config = dict(
    n_layer=12,
    d_model=128,
    n_head=4,
    n_kv_head=4,
    head_dim=32,
    d_mlp=512,
    vocab_size=1477,
    activation='tanh_gelu',
    norm='layernorm',
    norm_place='pre',
    norm_eps=1e-05,
    positions='learned',
    qk_norm=False,
    attn_scale=0.177,
    bias='all',
    tie_embeddings=False,
    parallel_block=False,
    init='normal',
    init_std_qkv=0.0442,
    init_std_o=0.00903,
    init_std_up=0.0442,
    init_std_down=0.00903,
    optimizer='soap_variant',
    lr=0.00792,
    beta1=0.95,
    beta2=0.99,
    weight_decay=0.092,
    lr_head=0.00737,
    grad_clip=1.0,
    warmup_steps=200,
    schedule='wsd',
    decay_fraction=0.341,
    decay_shape='linear',
    final_lr_fraction=0.0,
    batch_tokens=32768,
    seq_len=768,
    doc_mask=True,
    z_loss=1e-05,
    train_tokens=104200000,
    steps=3180,
    dataset='wikipedia_en',
)
Each number is 128 + 32 x the weight over its row's rms, rounded and kept within 0 to 255. Layers, rows and columns count from 0. Numbers have three digits each. The size before them is the row's rms in percent of the matrix's.

# q: layer 8 attention query, 128x128, rms 0.223, rows 52-127, columns 64-95
# k: layer 8 attention key, 128x128, rms 0.225, rows 52-127, columns 64-95
# v: layer 8 attention value, 128x128, rms 0.24, rows 32-127, columns 64-95
# o: layer 8 attention output (transposed), 128x128, rms 0.203, rows 32-127, columns 64-95
# up: layer 8 MLP up, 512x128, rms 0.272, rows 0-7, columns 64-95
# down: layer 8 MLP down (transposed), 512x128, rms 0.279, rows 0-7, columns 64-95
q52 100:124129163146119176187138102128108138113103125116063108098069098066108124154096124137140070143097
k52 096:094114175161166168157100134122106111125076084127086098143130045121105081154119125132104105167134
q53 098:164079132107182141141122117159116207083175128112062129158080095103118152116140136142155144127107
k53 101:061112130160108153105088099097136160184116071075105096253135127202095074079109110111157166171132
q54 101:113107122083154159122079052148188143166126157161115160172165167129123096173138155154138124111099
k54 095:145126134155170201134150096194068150141122137128137099156060134132103151104136105091155130108116
q55 098:169124133144112095080041106152115168125148084117125122164089100156149126118139108111112144122094
k55 100:042170142142094116087128149083124188136146107099148106176126110135113124101173154132164151146079
q56 092:158147082157120127122114113114115114140111129111163120195121155112134136087160104057186099155112
k56 096:139102072120172104180128102216131090108135096113106132156107104081130155144103110172151166116169
q57 109:140126157147163136131105120143108117138105101130134124135096092119059131144166074132097092156112
k57 107:130086141154088124109110122130127124169137126148183110112110141054055094151102082097099106165114
q58 108:119091163129113084140170168137134182102198104131087163118129108176121160161164107148138125141134
k58 102:113136116132090093124102136086082111120174161160136132092148098118157110145169143138175139185178
q59 084:109096152100124088154124137138117160173088171151119058145120180122146142106103158094158094091091
k59 095:153066134103083126120134105218063085158117103148098109142130096156115133158052128138096150142157
q60 097:108097085154163159096112099152169161146124139147132134155132170244163111111121155171100114121121
k60 099:136132111104135227090184092091160177176147121098112136148095198204148177110094189141139124134091
q61 097:125154106172124114078168119148160125120122176128092125092156166176121130155136163181129126132144
k61 098:135095108115135134063119102136132133093185164117123080126128101103087128108110171159160129078193
q62 101:110085088056147102127163134095118139108182155099108093123156151120180094145153111162157117119123
k62 104:066158139096109102131082135099176114156178084067165134178123132130173114116151154141158125104079
q63 103:146058152100146124091063162109134119088179138100122145119082057139115146109137103162128170127087
k63 100:040131095159133091115176110108088120137136146092061154096073102119113113091108143112085104177177
v32 094:114137146123147113110111128122125165111136157147165142083056182165141125122106113207153130188121
o32 097:110117115135097142153102138187129052145112042126108138158187107103077139192123162061134169105102
v33 092:075077107104156139155140107102089106124129157134138139133143191134078070128121163113193105116146
o33 096:161127079154124100162140128081174142071124132118069153127147104165140129140186075098038136129135
v34 091:094107130115119146103147092150089156105155153130091109060182096103155123103146124089119081174145
o34 091:110119106155130119153117117097136127156163089100098132130059147108095170115131100126117155143143
v35 085:091094140133124126155199133162111145128152122101112112098128225127137187105137133104132110164115
o35 085:174150160189100137127115119125138130107140102176148115092055117148099116146199156115117119076131
v36 105:133163104097091104130099196139190106149116116112084124167165137141171120157151115038112114140099
o36 093:145074135115162118167164083153087129078168153134095093119150132108149114108106108140119168131163
v37 091:127095169101116141068168121162098143099112085141200094129112104130118110074126125223150164144094
o37 106:083140125144117095121158147173172181107134146121122173107179146160166135144103133120087126137123
v38 100:158150092163096142072110061156170104120103133076147151133178131082135100125058133097120158092124
o38 108:106101185128154117092205201121152180107186085132084145134076131097162144142147148122108136118135
v39 090:117125080128113159180109193096154100136097148175120148176145136146139139187118053142133089100056
o39 095:049130157113126137104103052169131203127155125128187046177061151070144109143162112098170151118148
v40 094:128115139135146135124107082147139139125143149114171194110098099155150166095109201155080115143121
o40 093:139137135138152124107147145087122110150108125145110171140188137094086104148180099186106156137074
v41 099:135082140132205171171110112113130102133100040133124110105143138153126128061085156155120119136093
o41 100:120148101095117061091057137153118151097113210141154145075140109125155178163132100107127143154130
v42 098:082185130148120103136133208142127129149099129115181166123164179059154143137113153116148182110153
o42 100:151150122147135150084139160113184093093160097140106151102030066124141141139140167120167126151082
v43 101:097112096148094144129164116129089069138112113078071149181174162160189115118114091083119160124113
o43 096:129173164141174116135177104104175068120139156164144122079138130069050130104160131160162090156171
v44 095:123193154099132120116105140144192137093100166102183102139094157154137168077129142098177099134150
o44 100:131111153194088095123150131142106127142096110098080204146102106051139077164118148087096152093122
v45 093:206175124125055134120115145158093136115139108069091096094152126131158167096092157117126116108092
o45 091:086124138147161178113089135092231116164157167174127138151100141112103118118149091139124138131113
v46 094:106179143128093101169143119202085138140099143114164142128114134156144091100123148118088116137089
o46 091:129166127171126092108132132114144054115119113176119125115136120018160173094095136163175158077145
v47 097:119122110099126080163103117116072140144080130110082114103136122198112145104129117142134117101102
o47 096:189131137093143171097140165204104135116129157155180154139127117056134128165129140150140119147068
v48 091:125126103135121081102085092186066180132179114158128106145113126143134148125094161149089095068090
o48 088:168128151140144094097175213137131070174153144114125191085140158149118139136158111084158109114164
v49 090:140123127083099074130154151138096161106143139150116148139147143117170114074133104109126143159177
o49 090:097175142185140174063151079109116075133089158113106087123132132158116133136132141108111127118118
v50 104:163104106122129149077124183058138187069182138134186137181135094131174157104105095161126141111105
o50 103:124181198125180110148128070122151108150119137103081106050149124144116117133138141096159127088178
v51 093:137131128133138073104105106086118097137102067164132075106161137097127177146123094075102150099125
o51 090:085076135135166126103112141123209159075125137132095108135067095146104125108101190188103144136209
v52 098:138146078075098103083111168113160153134104116151101129133150151122182119171098088128106110161064
o52 090:143098124146167181148111081181115156154162134113176166173109144152096074119086166135165166083145
v53 087:179159137174133118171094089174111168174187124143114126159105078108164108093058116144086007088147
o53 092:173113121121102101100072158101159105167089129159108097155138205108039196066127139084148178142184
v54 091:085196129171136128145143127122101137083126133055150085121185140112136137126073128147095107113131
o54 093:086115145119116167120183161094139132168151099099150127101114091135122146108136139114162180117150
v55 080:186080147085133143123091158073105143096121092145119119151120081081167110080133185141086132107157
o55 084:098155145151165123075125111120152120142069156073158137128182150141087107077083103164149189142172
v56 092:125079130154116128142136080123145147119159130132076144052067132174120176114121128159076078180076
o56 086:123127110085098131187103116142094148160189170126093134203180102120152133133153094122132109182128
v57 084:162112207159131149147038173179143090151104108137097151133144185140140148042171121183116133139146
o57 086:088146099130081080083170089136117072107089137138189133151108088095100125170103161099119127158094
v58 086:172130183138120110172133114133123122101121166156136107103110146161127147121080084117152147137117
o58 091:061100088159108112138093188149144148113120112128138132153151113056144146089121139127072129146134
v59 093:093141128114161169119113107117130181142122182209126149102115149165124185125112118166163133170120
o59 080:125091111121094137135124192167133136181100142066138102144136158137122102099209162077114126110115
v60 096:143127128181125163083169096118145100127192109158120094126115096080079105170101147173136132116149
o60 096:099194085133108153099107133090114177103075126104140114139156137136138148131136096121120073108144
v61 097:092137109130179159104125121183104106130128143189105142158139141158125155073149093153184098135180
o61 092:168116126132056108149151106118189118199118079083112157130109154156138106129110171149034110119092
v62 096:090163133074121110103130120157147151133108125140104091063141158149166096138144115069177127177107
o62 104:144086108174095138178106207125109136114148115135191148139112133121083189137111143181094144067143
v63 103:142098138136130161185148139112125184098103108074179101124068164107110122130091127128117171120185
o63 098:113094120123079133108141115109140070135165086134064129105168072166168164133155146140218105131097
q64 110:110123161154142201126085081158194119144113161086099186136140156120094103133132103145132069103110
k64 117:164135121117130155119153147179158111110141136126108104139123132144084139085164082074162072125090
q65 102:129108090014099110161093106140156158149166101141162181116159172110158053090123107104142141139129
k65 104:130115116104120100196108079083149175170188074153125151155129229130123147164184195094168157143069
q66 107:090198114105149135134157166105133088161107130111132151135163095132134110119108160061099157081164
k66 115:196169179166094112166167100096123146135149157135118197122128111146122108107129059097089131122169
q67 108:131146116133121142082058156148142141113143097201164152063111116135167126123180106119130120137137
k67 118:098169093144080116115121146148130094110120145165106187086103114133134144122176142133110135130125
q68 099:115077160122169092122097126120102162128120127082138073103136105144074113107068067109115136151081
k68 114:070077121126104076107090158153075184163112152129126075156153137154072114116084119130152133143128
q69 115:149163157125130170128098161144101117113116179133102157062104143136038170142089148171068089128132
k69 118:106138083080128197133103146111084118120109145156150160082120123090075146127090104117098110114177
q70 112:156145109121179151139149148083125123114144169131114147198159121101151132198104088151197148106113
k70 118:083107187132137146122123098116173121145097133126130156143062161123141116184073124125125146155117
q71 111:107117091152118108110137114141124119157169188093163144095104071122138169098144112126161137125114
k71 115:137120126110110127203133100131115126141173194153211120112109069121129100081105176146089113124180
q72 109:119116173155095115129139139115114170105194170184151172191138129110183120152126064154115106090113
k72 114:060160232125132124161098106151194070069174103123168123103162050114139143111152100125089122123146
q73 111:142121154046076092177089145065097085133133146093127110166184120200132135125185154129190171124163
k73 117:113154139060065074109094051098114027091152086119188141141115079137150159144159135109185119125116
q74 106:165089131120200111176113113151096125107184073075179132112075162132148120129172109120121112154167
k74 108:144118084141178166129134100215084110131113203143161151161089109125120100127168091058150117153140
q75 114:174139115119123155144138130093171126138134141159116112106095126082116149133095121120167061119215
k75 121:139139085097097164135119114143159081077141084151104175101130155160112164095087128139136102187103
q76 110:144139100127149132152094150111067094095186122084095149098177101120170110075119126112123166121184
k76 118:128132130158112095140058138139159196100198112117076160120158166135146118056112120095161140054109
q77 113:114073142157101187122094065129157115140105133175109154109147159137150077170180135134132084162160
k77 114:155130133127077212105131107107093165079179106137107130149152115084128111169150208126144076130202
q78 112:152193088124147141200128152130157145106082151139105125196157108111126141163068165109139111136103
k78 122:152157180120147053197131116139142122131111170184082131140136119132101122178153144093122158125114
q79 105:124131137097137115109163103031113108103092124170124072097114146079134078137154067081171099173117
k79 112:127081178111087065108103068115129141143089152133105128141144103052161120154133237124077117193144
q80 108:133135101162170145148185107113077159132114159166106134133148122170135100057044194098167095131082
k80 113:143133117098135118151105113096105165132081144143123148141162145199179119122086112155121181150173
q81 105:141120140168126069122054128102122166104122174164111130157157131080130151174137180133117142154141
k81 114:098140130176052133117098090140131154127126126142103151129132162089160110095130121182180115160107
q82 115:126169148179153129107127106120111168138104086141112132125082081205098171171108113094165158142148
k82 119:154130139081089221128157095054147157150126086135134137117105080191151147169146174131141158148103
q83 118:162134149201143158127122158103104104169106095078123130144153127166126117132144078183099108126149
k83 123:147114072167149105087152118077130132123094112125119120070090128092183107106140101130156106177108
q84 111:072107159107116140175211159191086157109085127138131127047122144126171157114134118136122109096133
k84 114:178086175087098150082121211144138115115135159156145116141114138168156120146131132110154081074157
q85 112:127108064107127147088113113112172108108073144160097128129127125097091092148124132131088116075147
k85 121:123165121111179138143120130099152224074055130181124094140131171149140134119136127068125143116149
q86 107:174145146086141140085097113159170051147083132155182121170092173162130091092140108107125091132082
k86 114:181089162105109131102180087147153147176121163172137095149116153104137223134113135115145125118058
q87 113:138090143141093159073142140150128174196136118079141113089150082124139137110095133057158139101147
k87 118:113095130093116107043171164121123124148116129105139114106162086154118184105108127141121138188118
q88 108:110099174148128093182110114118153165117132168082051103138139097096122144106185131107118157122153
k88 120:155119130101106136166114142118174130119140171084119110134134161133124108126135118210078101096136
q89 108:106129141155141095118119134152143114105152101139126149125172149159132186128072084182196087145117
k89 114:128103109105141152130128163119129087108124162133048143132160128110133186180136149137183135159161
q90 085:118129131150097185185114093138179162188095110128095150154127218112137099190086142101175125182110
k90 094:131098111170153165105090163214039099144089162125055130235100093156132094149153145119125130168149
q91 104:101149126115117172156133143132089071102142169058136153169091118111117146158112127069159071156074
k91 113:122124167089154130183171145069164128114169048130091194121117075136157124152133108199144092143103
q92 106:118124095096107152101141199139110161061146124127132129128137110149071151143136089126112240175181
k92 109:085165053070135090085210144104226172088170122090115139124146167148095171122138135133182154146119
q93 109:120138102094064112056179181142137080165181137157092078164130089162181149126065094163136170126073
k93 122:088151160132142082138141110124156100110172129155072098151125098168141115081049153115128083117159
q94 114:118215140146188114115164076133133183128127124151077105119068139102060115177117114129133128141122
k94 119:153125152138123182147134115147123097163159110172075115165071171119082146148118077159088135147191
q95 111:141119137161126108156144172121159129150092095108115080131056132123147089140145164158160106163136
k95 113:141137117140126067125079123087106086150111076109075134130146128169148097159155181155130109193153
v64 124:132163129127139095162108178137092154136174132091115133157088152089133133145063105112153159130172
o64 126:145083125130075165158135130139119088070116082125120151077142132128159216113151140117142123115120
v65 107:116143144145148086134220150113138107220131117165142160120170142085133092133132209108132105145116
o65 118:156134115130150156110048170028106115058121168116118083177081150154124157125081124106058113150079
v66 128:156132149182138139124105122168148097077131146116146095112138051136130115128128144131107086065120
o66 132:068088146091213080109114155118102191124041140105105175184103099106160109102149128160144132148119
v67 123:088115080116181106146116124120134096149141081188109122139185122088137148120124121140107125159174
o67 134:125084166092068104086144209097124186165126123089112062106098103208130126172112157107164128108089
v68 121:140105140146127151189127116154177135075146139111111101107100117076206183147120095168132156145145
o68 134:041139140087120123155147120141113152201117102169136161046107088131106118187113125120162090161115
v69 120:091142113041170101147116108136095130168146123095136182125110114094112120086097128182171081132146
o69 148:146142169097116137080095148138162085147077146109132118115141198137096155111166138140118125112106
v70 127:119142158211100155146183143141103086172116119117149141116155132138136141108081087122103166121154
o70 128:089126132040166151146119104104215057149154153138110082103124127116109124105155155139196127170085
v71 112:092079103134166099140106120111137127157146145193118138176135120145112137131136117123185088057098
o71 129:106139130106101174102180105204141126138097132107092111156085145129134093097172098077058131052152
v72 127:183144147143100109108134070082174203132153154095172130071178178113132125102089046081148137170151
o72 134:124094159102122139163075201118111120083151075196095123133057121137093145162135134122152118096124
v73 118:150128119166124125104132161094151098114079106131131105124121105128132062091123090109146102155135
o73 124:165126120046143095118117128127156117155130126124054159143162139055109116088148147170083125131175
v74 129:111114131084101166127198127169106134124085088139117130157099139133111110137158084143109152097160
o74 142:174112119171138141145187070137135115114087120160138182112150097130165131048104151157160095120129
v75 119:138148133083058137052081106183187152185091103138100126092145125120125115151061102107147095106110
o75 135:160095128152100146174165114176131097107096151106154145166094171111082067100101105147171196092168
v76 117:176108112130158121112148084150115183123178126109110082098107092098146128102122140116089125077163
o76 128:089178126100138129137105138113149099129114116107096123148201182148173119109182168179184100120134
v77 124:109151140118085158110135118085100153140089122142137122097210160104131113081165089115109136100101
o77 135:108108091102171151104149081110082175098132149105126121127104141149122128121174153156140071139174
v78 117:113104123096127092135148152183078110172153131113137169109159085173108158127117135164149059119119
o78 125:181148148107183178116157119115099129121104097118111067161167174089094086123100143095073198139135
v79 122:142082135125118153169129154149136098124132087150120184099151117132125089188099146091169171105135
o79 137:065142106127105073107122109073143055147094199199120083123075104113181075151093117103128094138152
v80 128:138124130175139161085148125064093157127110125118090125152123153129187120093138141142148106133061
o80 126:145140102129147054144165095091105088142112154142112207145128045107098155107108108111164161151178
v81 116:151142099132138138047126148124140118112119090092093140130096101152089123164091123121094131112111
o81 136:106098104092180112194126098140072177126156096149095119173137154149157161126132051089145130132157
v82 127:165090131139166169144143160123148142164153105112135155169133167144165098104213084090095119125134
o82 136:091135194135100080119118125102106125111113113170128086184131115178156147131096159114133117173150
v83 124:146145113122128116097123125124090135141162090157075153102126118058124124093127113121160145139144
o83 127:181137167114113130131181080148137127116099139077101103115156104154075141099107161153115092140112
v84 127:111137178175191140112143127085084158172072129143103166159119148090106211125147116153145118127201
o84 128:105109123136125096100142176112125115111179095119136086105156134176074136137140187100119142100103
v85 128:099154128103140122155150149111105122085165143093153109064177140119085113159128097093165120135122
o85 135:159109148133152133131138162152135099105190123123086111123079123135156129144151098170127123162078
v86 132:138134107157112102102176142138102140076065102171141167116124097131116140188112126148128177114101
o86 136:099179152104177168157146109210130104153154134146116062122044094140183159163138141138110183112152
v87 121:073146125130162159105156212122076147145104168145113070156086143108187106123134094086100169134086
o87 148:187181096100139148174132064112130133141117069140121122122041110160086100119159128108166111143122
v88 118:146115107119169095115129154143114129099162158093119183111083130126124129117063181128103080097104
o88 126:149117117164132100153120120072162119123114146111129178126190154159109186146208114070118136132168
v89 129:133122099163084166087177097150124164118104121155139145136135127147092184141150147124121133169105
o89 131:070089146124201063127125138152074093121091115144186154146184141091122113178134112109145147103090
v90 135:127100148095086095146103050152088107117115163113078138065141097113125104161130101148166238115136
o90 129:119157111106132136123169149147154150146143158152140128156113089105184148164167119126065070208084
v91 129:204143081131124146174159146044179107101158192125104098148145136148178217176093055059088115156124
o91 131:114099167123133147074108099111065158179139100084119097110164102140125115128115111106189136187144
v92 125:091113096080142186116143092112115097148122141115124149223131122194116106098094061091094134138084
o92 137:178179176136176096136135119140093137126106115152179078101139156116105099152174140124093111127153
v93 118:216137155156113168151110167137163171129157192136095118160147050125134122117135135066093118173094
o93 129:127181146096132115110108131180095152057080100135059108141091155126068120107135089121172165105135
v94 126:104155154161121112131161112160080155111179126114164166171079073140128106115170116157152156144101
o94 125:131091148151145133153140151140152070140126075119083144128138163137090209102131153094084115127146
v95 137:124163161138123139191226105124058157067172108120113096135194124152116117140108152199129082165150
o95 138:096164135153104112126061124119115132130133139122110128132110126124124112126145088119108144122092
q96 102:162128148131127085153161176161147119132134127070182116166158171139075148109160083168198140122115
k96 095:144115147114177060176120170147154178090149149113179145179218144084089084083163120128123113145091
q97 089:108068173160106150140082131120065143183121118190111134138157183128158138138069145101188134120129
k97 085:120154133172139114132157161155082149153074133141106110116139136110188110174038117071166105122098
q98 099:124218125166120125065119133092147179144106067115178099151130132137103186158104080156107143143137
k98 088:118137125160160121120132189138194106156120113161111112112117113149106149125140136096124140141136
q99 105:181153106123088189113112211171162096117109094135153197108109172134103085169111147111104128145156
k99 099:076106143140170144118143131078145158090107132137159162108138127122138116137141117125117088125189
q100 101:101162151137081180069159089147154140162152080094128147097136109106110177150108098088031178086130
k100 095:161143132119096128096183154117168078104104141123148130038084122135137132205134102115084146079140
q101 098:149099133119131114111115185148089141031120159129105164111148171094122120073122137117144155081122
k101 092:079118062124082139112097198192130166118086114156117106131119111121185113131120105126091133130158
q102 100:158123072148160184175125152131111105134170141161126144175112133121162136110065074127099112084152
k102 092:124148140109158159153096095140186106168149141100159126078069123148172137076143124177084166134114
q103 107:100131102146145145100139172162218138090125133115146150207112136195173117178154147154134109120144
k103 100:115091158118172136154146164100165146112104185144123135199141172125173119104167135165149145113156
q104 098:136165123196125162134105119088150093088150110147094096123124135160159079163119105119160129143151
k104 087:122134162131092130121077111146123132114121132099065154079118141162197122176133121167105155159161
q105 105:186096160142160113169123078128080135152132149089113177071123111142183075080141184144151124055134
k105 098:143151161194149125119169098108104185123098074085199152140138140110152075089141151096078120131143
q106 095:130171163091088136138123153152114113139148140137110130161151139153066111092140147142116173101124
k106 093:143080112081122126181115153100140099079120111167094119137121155106143153125144137131098132100123
q107 098:097088153122158162087116142167104148129159137131078149152133162122088142083138140176136085163141
k107 095:178137080184135130151138196114128134125129140163119111139151150070067082138091162178149134117188
q108 100:186100135177172124103083123084087130131144120148103143133121161083129032126159148125138144123121
k108 096:151145141200213096131102116076090115058129081096101093129157163112129062078180122173150119096153
q109 104:075141065127151119160126114122190139119044158126096137065215136165128156175162187086153146109123
k109 102:068133111088140142163129085110137153107113131094118125097171176126144155135124152107094147094117
q110 088:114145170179130136119133118152113160062120109140136177110163086093100149108140097158067131174159
k110 086:151164153199195162122155107058153147082124160091176148111151151101095155093130139132177138161130
q111 097:091117182100104177115122108097122133089123171123182110119114143134092221150116165157153092135178
k111 095:113154152114180208104097113107155141146092108096070144125133139117114205136159185123192117117150
q112 090:153173158056124141081151141209146119124084123107129178145125145179132184103085111082185146105097
k112 092:203148071089148078156149171171144089091115152187184100153126151132141136146076107111091140120155
q113 091:131097137182091153174134143124139142064185137125094113130100068132130146124170155163077155148115
k113 086:053153114150116088159128145113139143123111123142138109054101099099115061183124117148031116148120
q114 096:097097153097172157132114076156126173115122130159171103118111135142144099133195087119095112127124
k114 091:178091113094089123110152145170063139113083141172137146144168144135087109137113104102080070092073
q115 098:147118095159149103147145202113152132079179210095135107124121089199128108118132112158138152131111
k115 089:083141135130138159108108169148147117118114177155111150106146049089050112109135144141129159129119
q116 100:201105134168105119149125182122164144202143142126052107143093180141137117095097154184121162061073
k116 092:074126180128180123145157142132162188126161131136135119127105146083133115119128119156158151156146
q117 093:090112086136151183192166131119147079140176130142080120138134124136132131082130153136116118226130
k117 093:116123109146085103176127111081113195100147129123132164170123133110112136107117157151117158185130
q118 102:106129196114156120128099050156112162192142161177142072151173148104147128133149168137087149087131
k118 089:114114138103169067149125097203106105216155140172106096156146112126140153129145141100065074103148
q119 105:174120128151136156119123136160100117090138112140114089107104134108071130064114084143119107137157
k119 097:142095103161126166117103086169159082109082137152157096060173104109077136086125108124135080094092
q120 104:108109075176090082148053148136140163079120149122098086140122110124116081124162100183118086080105
k120 096:145038106084110137134105129144119129150190134121134139114138176155073083124129148147144146180143
q121 092:092137183090139079104119143156122108142129037150143101132137145145091094079175131103134136062149
k121 089:103121170112114062093139111134153099117132087115169085143133105149085106145184141118139166083148
q122 110:083178111185063117098140132148050210171085131079117142112143096141153118146083104156134154126155
k122 098:116124131145096127072141109111131119125066166153129191084089124138182098094137153111068195189131
q123 103:131185163127107134116131091175073100067156099096165157105152138125096176122112124102127125143172
k123 098:190154109142108125121134125181087073098155146081166153104174117108116125160146136122160151149141
q124 094:089195047094175159170150079165121174098188128129149161092106103137103212079146135102109138131114
k124 091:150096083130121116142171104143158189075168159104245154139108133151126128115155178152103149151150
q125 101:057146114091117080112101094112160117095151184106066129084171090168111112132142174093162060101110
k125 091:119167184107112150128099166101121093108150074061091159121148137087126128115079165131130176097099
q126 103:147045100117155089130099088170140089126179152125149160151169087166136114099104130107176099093135
k126 092:190131130131112079122084161155084138170134102101133133136149088142149085093126174123154095124131
q127 085:112187124113125133113080164123144198201069106135131122191168136102105105106122156144046106086095
k127 077:113141093153130075143141158152138165187128132194127117140124157096137112130141097156048083091104
v96 090:151073137088123101163185103089095196129147122163170163131183184167113136107127126157095181150194
o96 078:100169121132144174120092140151184072101119096084128145176064078138155130150144113098140114102087
v97 095:065090130152094113159145103127136148134102125066109118125083135130184116157123144181115149069041
o97 084:140208151095117107126092148172153079117165175196088112103145120134099120171106093071089162109183
v98 090:061175191102114109147089138123137082167127155117125146081079126133129175088097185116103144107172
o98 083:135055092138142142136144085131175165149137097156152150135099166116101084167125103110182131128090
v99 097:100137128099149104109066082090094183117165126172122156124098181137134096084136114160184127092127
o99 087:179115140124106145182133122149126081128128122080099133070137126135120146165097131200118146071109
v100 084:121064128104091111142158149123112137076172145199137153159133153093106069205153135202137145141165
o100 080:161171177156108173104142144122143098159107107059116094058147135145148132070125153099089100118084
v101 093:081109109125124169143112103135107128130164078075098175128169135068131170146104134128129118073125
o101 082:142125111134082111102149136149167147142097139123107088111110076136136144138142103138112123180115
v102 084:219125135198178117102172113114105098131135062100155082132086118156131113097134143128152083109117
o102 085:110210182112124114159175090146135126108150149117130169111181145142110080102140124147111129181170
v103 095:134114131054112152138158142089146125154145108093091158142030127168137167122087106194148123148094
o103 091:074169127170132150135116073148154123094122113169127108141167171111135125111150216120131148096101
v104 099:148142127125133089057087162141134176102075164122113123113107058087205115132120104118140127148070
o104 092:144161115112129184182109141143077115167143128155122093133136141119000105103188114117144139120161
v105 096:148146119108146105116131150132108155164147138095118084100085086149130144071121082116098170113140
o105 089:115133125085147150105097142152183111130129124158104138095088185139122161149114169111108138126083
v106 097:098138119109198120153110113109112164136116161111149133082184104133091186130110120153190093056052
o106 087:137098143161101162123120122167127100116139134104096126191072124108195109123109149092087202173108
v107 095:127081103215125158132132158108124167092121166139114101131124119115098138145161130136100169036185
o107 086:094149115058140080077094072120141079141165072108059142141153101142159136099151113166140075153151
v108 090:099114097165153143070119148141135114082086106129120121123128142151076150131155146101144159112116
o108 085:073102147144116098131143157119126117185157147175113044093094139094173137124131085145117131094152
v109 096:129186131138139139126056145108126124133072130081175193152127089161109140112068141141157162117124
o109 094:161109120125167096143110153118159086179187155131112074120105149105187148144170099138113130119140
v110 087:143144195189137144151113182130123105150138131165128146131114110103116084150076102153132176102103
o110 084:131152068102130062095097160151123113122149122046105113106214139153144118164151114144114074165136
v111 084:108141142097139128134113167138180153177102202191126119130152088124101159152136104163116080125127
o111 075:170061143120144139066124160125073105103157085161163142156096114125165084088136137120113104160140
v112 100:165116144137116113144128155097099175080144134176137063148124155090093080081120128172112111093141
o112 087:148180148106145124106148156132169110097092072132082148118087119167157096127147121100130130178117
v113 082:115121111107153090116102176167121074169109130118107109142110128112100067205119111167130181105144
o113 073:130123130107062133104154109128150132090147169137124118072130157145195181110154079026091092148155
v114 087:141131094144092080075110180186124130166145103163110166136111134095149126146071076125130109110066
o114 083:149074177124116088186117131131116156089125191115116149124172096102101104154135149131152133148146
v115 087:117173145129123087159140101190185158081174107028121175119139099161120155132131108119108086130055
o115 077:108083158177205084088115169141082110193100188132116099103111098114081047123118182091131201196114
v116 096:135099159158104130163165134150104122188121126124066143133134128113129203173107135168172114078153
o116 084:096138112141212103124080155135140115084162168131132126111098089111099070131149124130099149156112
v117 082:108124178065059134105127082129134128149095114138159112113123106106166099168126140098176136163121
o117 079:164135106172167129161151124110110129099107149159139113143114137112113088075129100180105131101161
v118 098:112107143064083121091127152104140136192109150081111118118156159112159108171128122159121145095117
o118 091:106131134210146128146119129110142129123138092135150134113173087140157149150135126104156106138138
v119 088:130040199123111188120179144168160092088149174152061067124167141149163141087157091155079142165106
o119 084:106195075183123076153092153156126116123125131094148192149057079130097117111105126099129158138150
v120 092:131129107119124177074078173116090153187128157093163188165192120109052121095126069178114121153126
o120 077:111113127115108070156084065147110080105168165166102079221132156103199189172160211114108117093057
v121 099:133113211108137136141159156154104133176123140084176070122099129123093162103193120089123155130151
o121 094:133169075155069096138092135109116201085163127146093161111112091155167100178113156140161092096098
v122 093:132145123150113090116114127135083117122082115050134075093140140146184164111130104190186160112160
o122 087:132079140099135142176104058112128126156162110158188128156161171130072082144144139080074124102105
v123 090:220117102146138113132170142110127142103084136144088118125153212154146184137174096129129102146192
o123 082:067099131154104104107107084104111087156101143096205188162090061181175137117111158137106137156170
v124 094:148102123169110131151135180138128094108121124112105113169111117186084098145136167117057169086121
o124 078:115184165158125127120179099078138125126157116163133111087121071154140120044124162105129073099119
v125 090:094137142115065114138109119144084173126185113159125124167109090142148151131055116193214088122077
o125 084:148138150099128144136102124114124095203096126145084100120153133090164089092116166172102133140125
v126 081:140100153072179087115076147121167126192143097107116109177110095156150129077090152143124149130091
o126 074:185148130151154153110101146162084131084090143126134137093128162121168140192187118091104155124117
v127 095:116137159084088110064148119150089154113154142177138124136140137208167100138145165145079098126111
o127 086:140133083144129124132124168139138113169123137137144092105086149123095137095115100129162161147141
up0 104:091105173117216132131086150174086088140127173109135174109116152166112187111139098122126184076119
down0 101:127106103096092111144110080090156126161081114097127151134153169065124142187123056119131053113152
up1 072:161106218124103104099131131131177085155138140137138126140139144064179148103100117126099121071120
down1 069:165135082132067118131093145158074146128121138079114142107109080122154095129126144121095115088112
up2 085:122123154150159138166090098161127033123144113109148120133121149144149079143090108120195099125138
down2 084:137101101112131128131165127144100060161120193122159113146138140088130037073081138093137154128187
up3 095:130129147133111182189156148114113179179092148107136138094151120155104132105079091113155155095110
down3 092:199173095082075156108150119063153094115180145080124161101173098158151103118163179134097146128065
up4 109:155155124139134136165126202095145151132045171136176080154130102106165101147151140087170115131130
down4 107:056093167155118117157133153044184125161124097177064125116106123143085114171155127130146139060111
up5 105:114103134220148081081169109131163052152126165100171142072146140091222088107189098111141151157103
down5 100:082112096133167116109072102173150121087066152085134119149137105099139157104116142144145179141101
up6 083:143105124126147125154180091150163132115165177138174113174103123196175141180133131140135120160071
down6 076:173135149173125064122163123171131131141128142130094102120103031163124131113162173058141174120110
up7 094:098171155144114101109114170155138150157110129116102107160144176126168110142092127135094127104177
down7 096:131117145154150100155066152107149126107145177115114109112107212125147114083192179121137102132127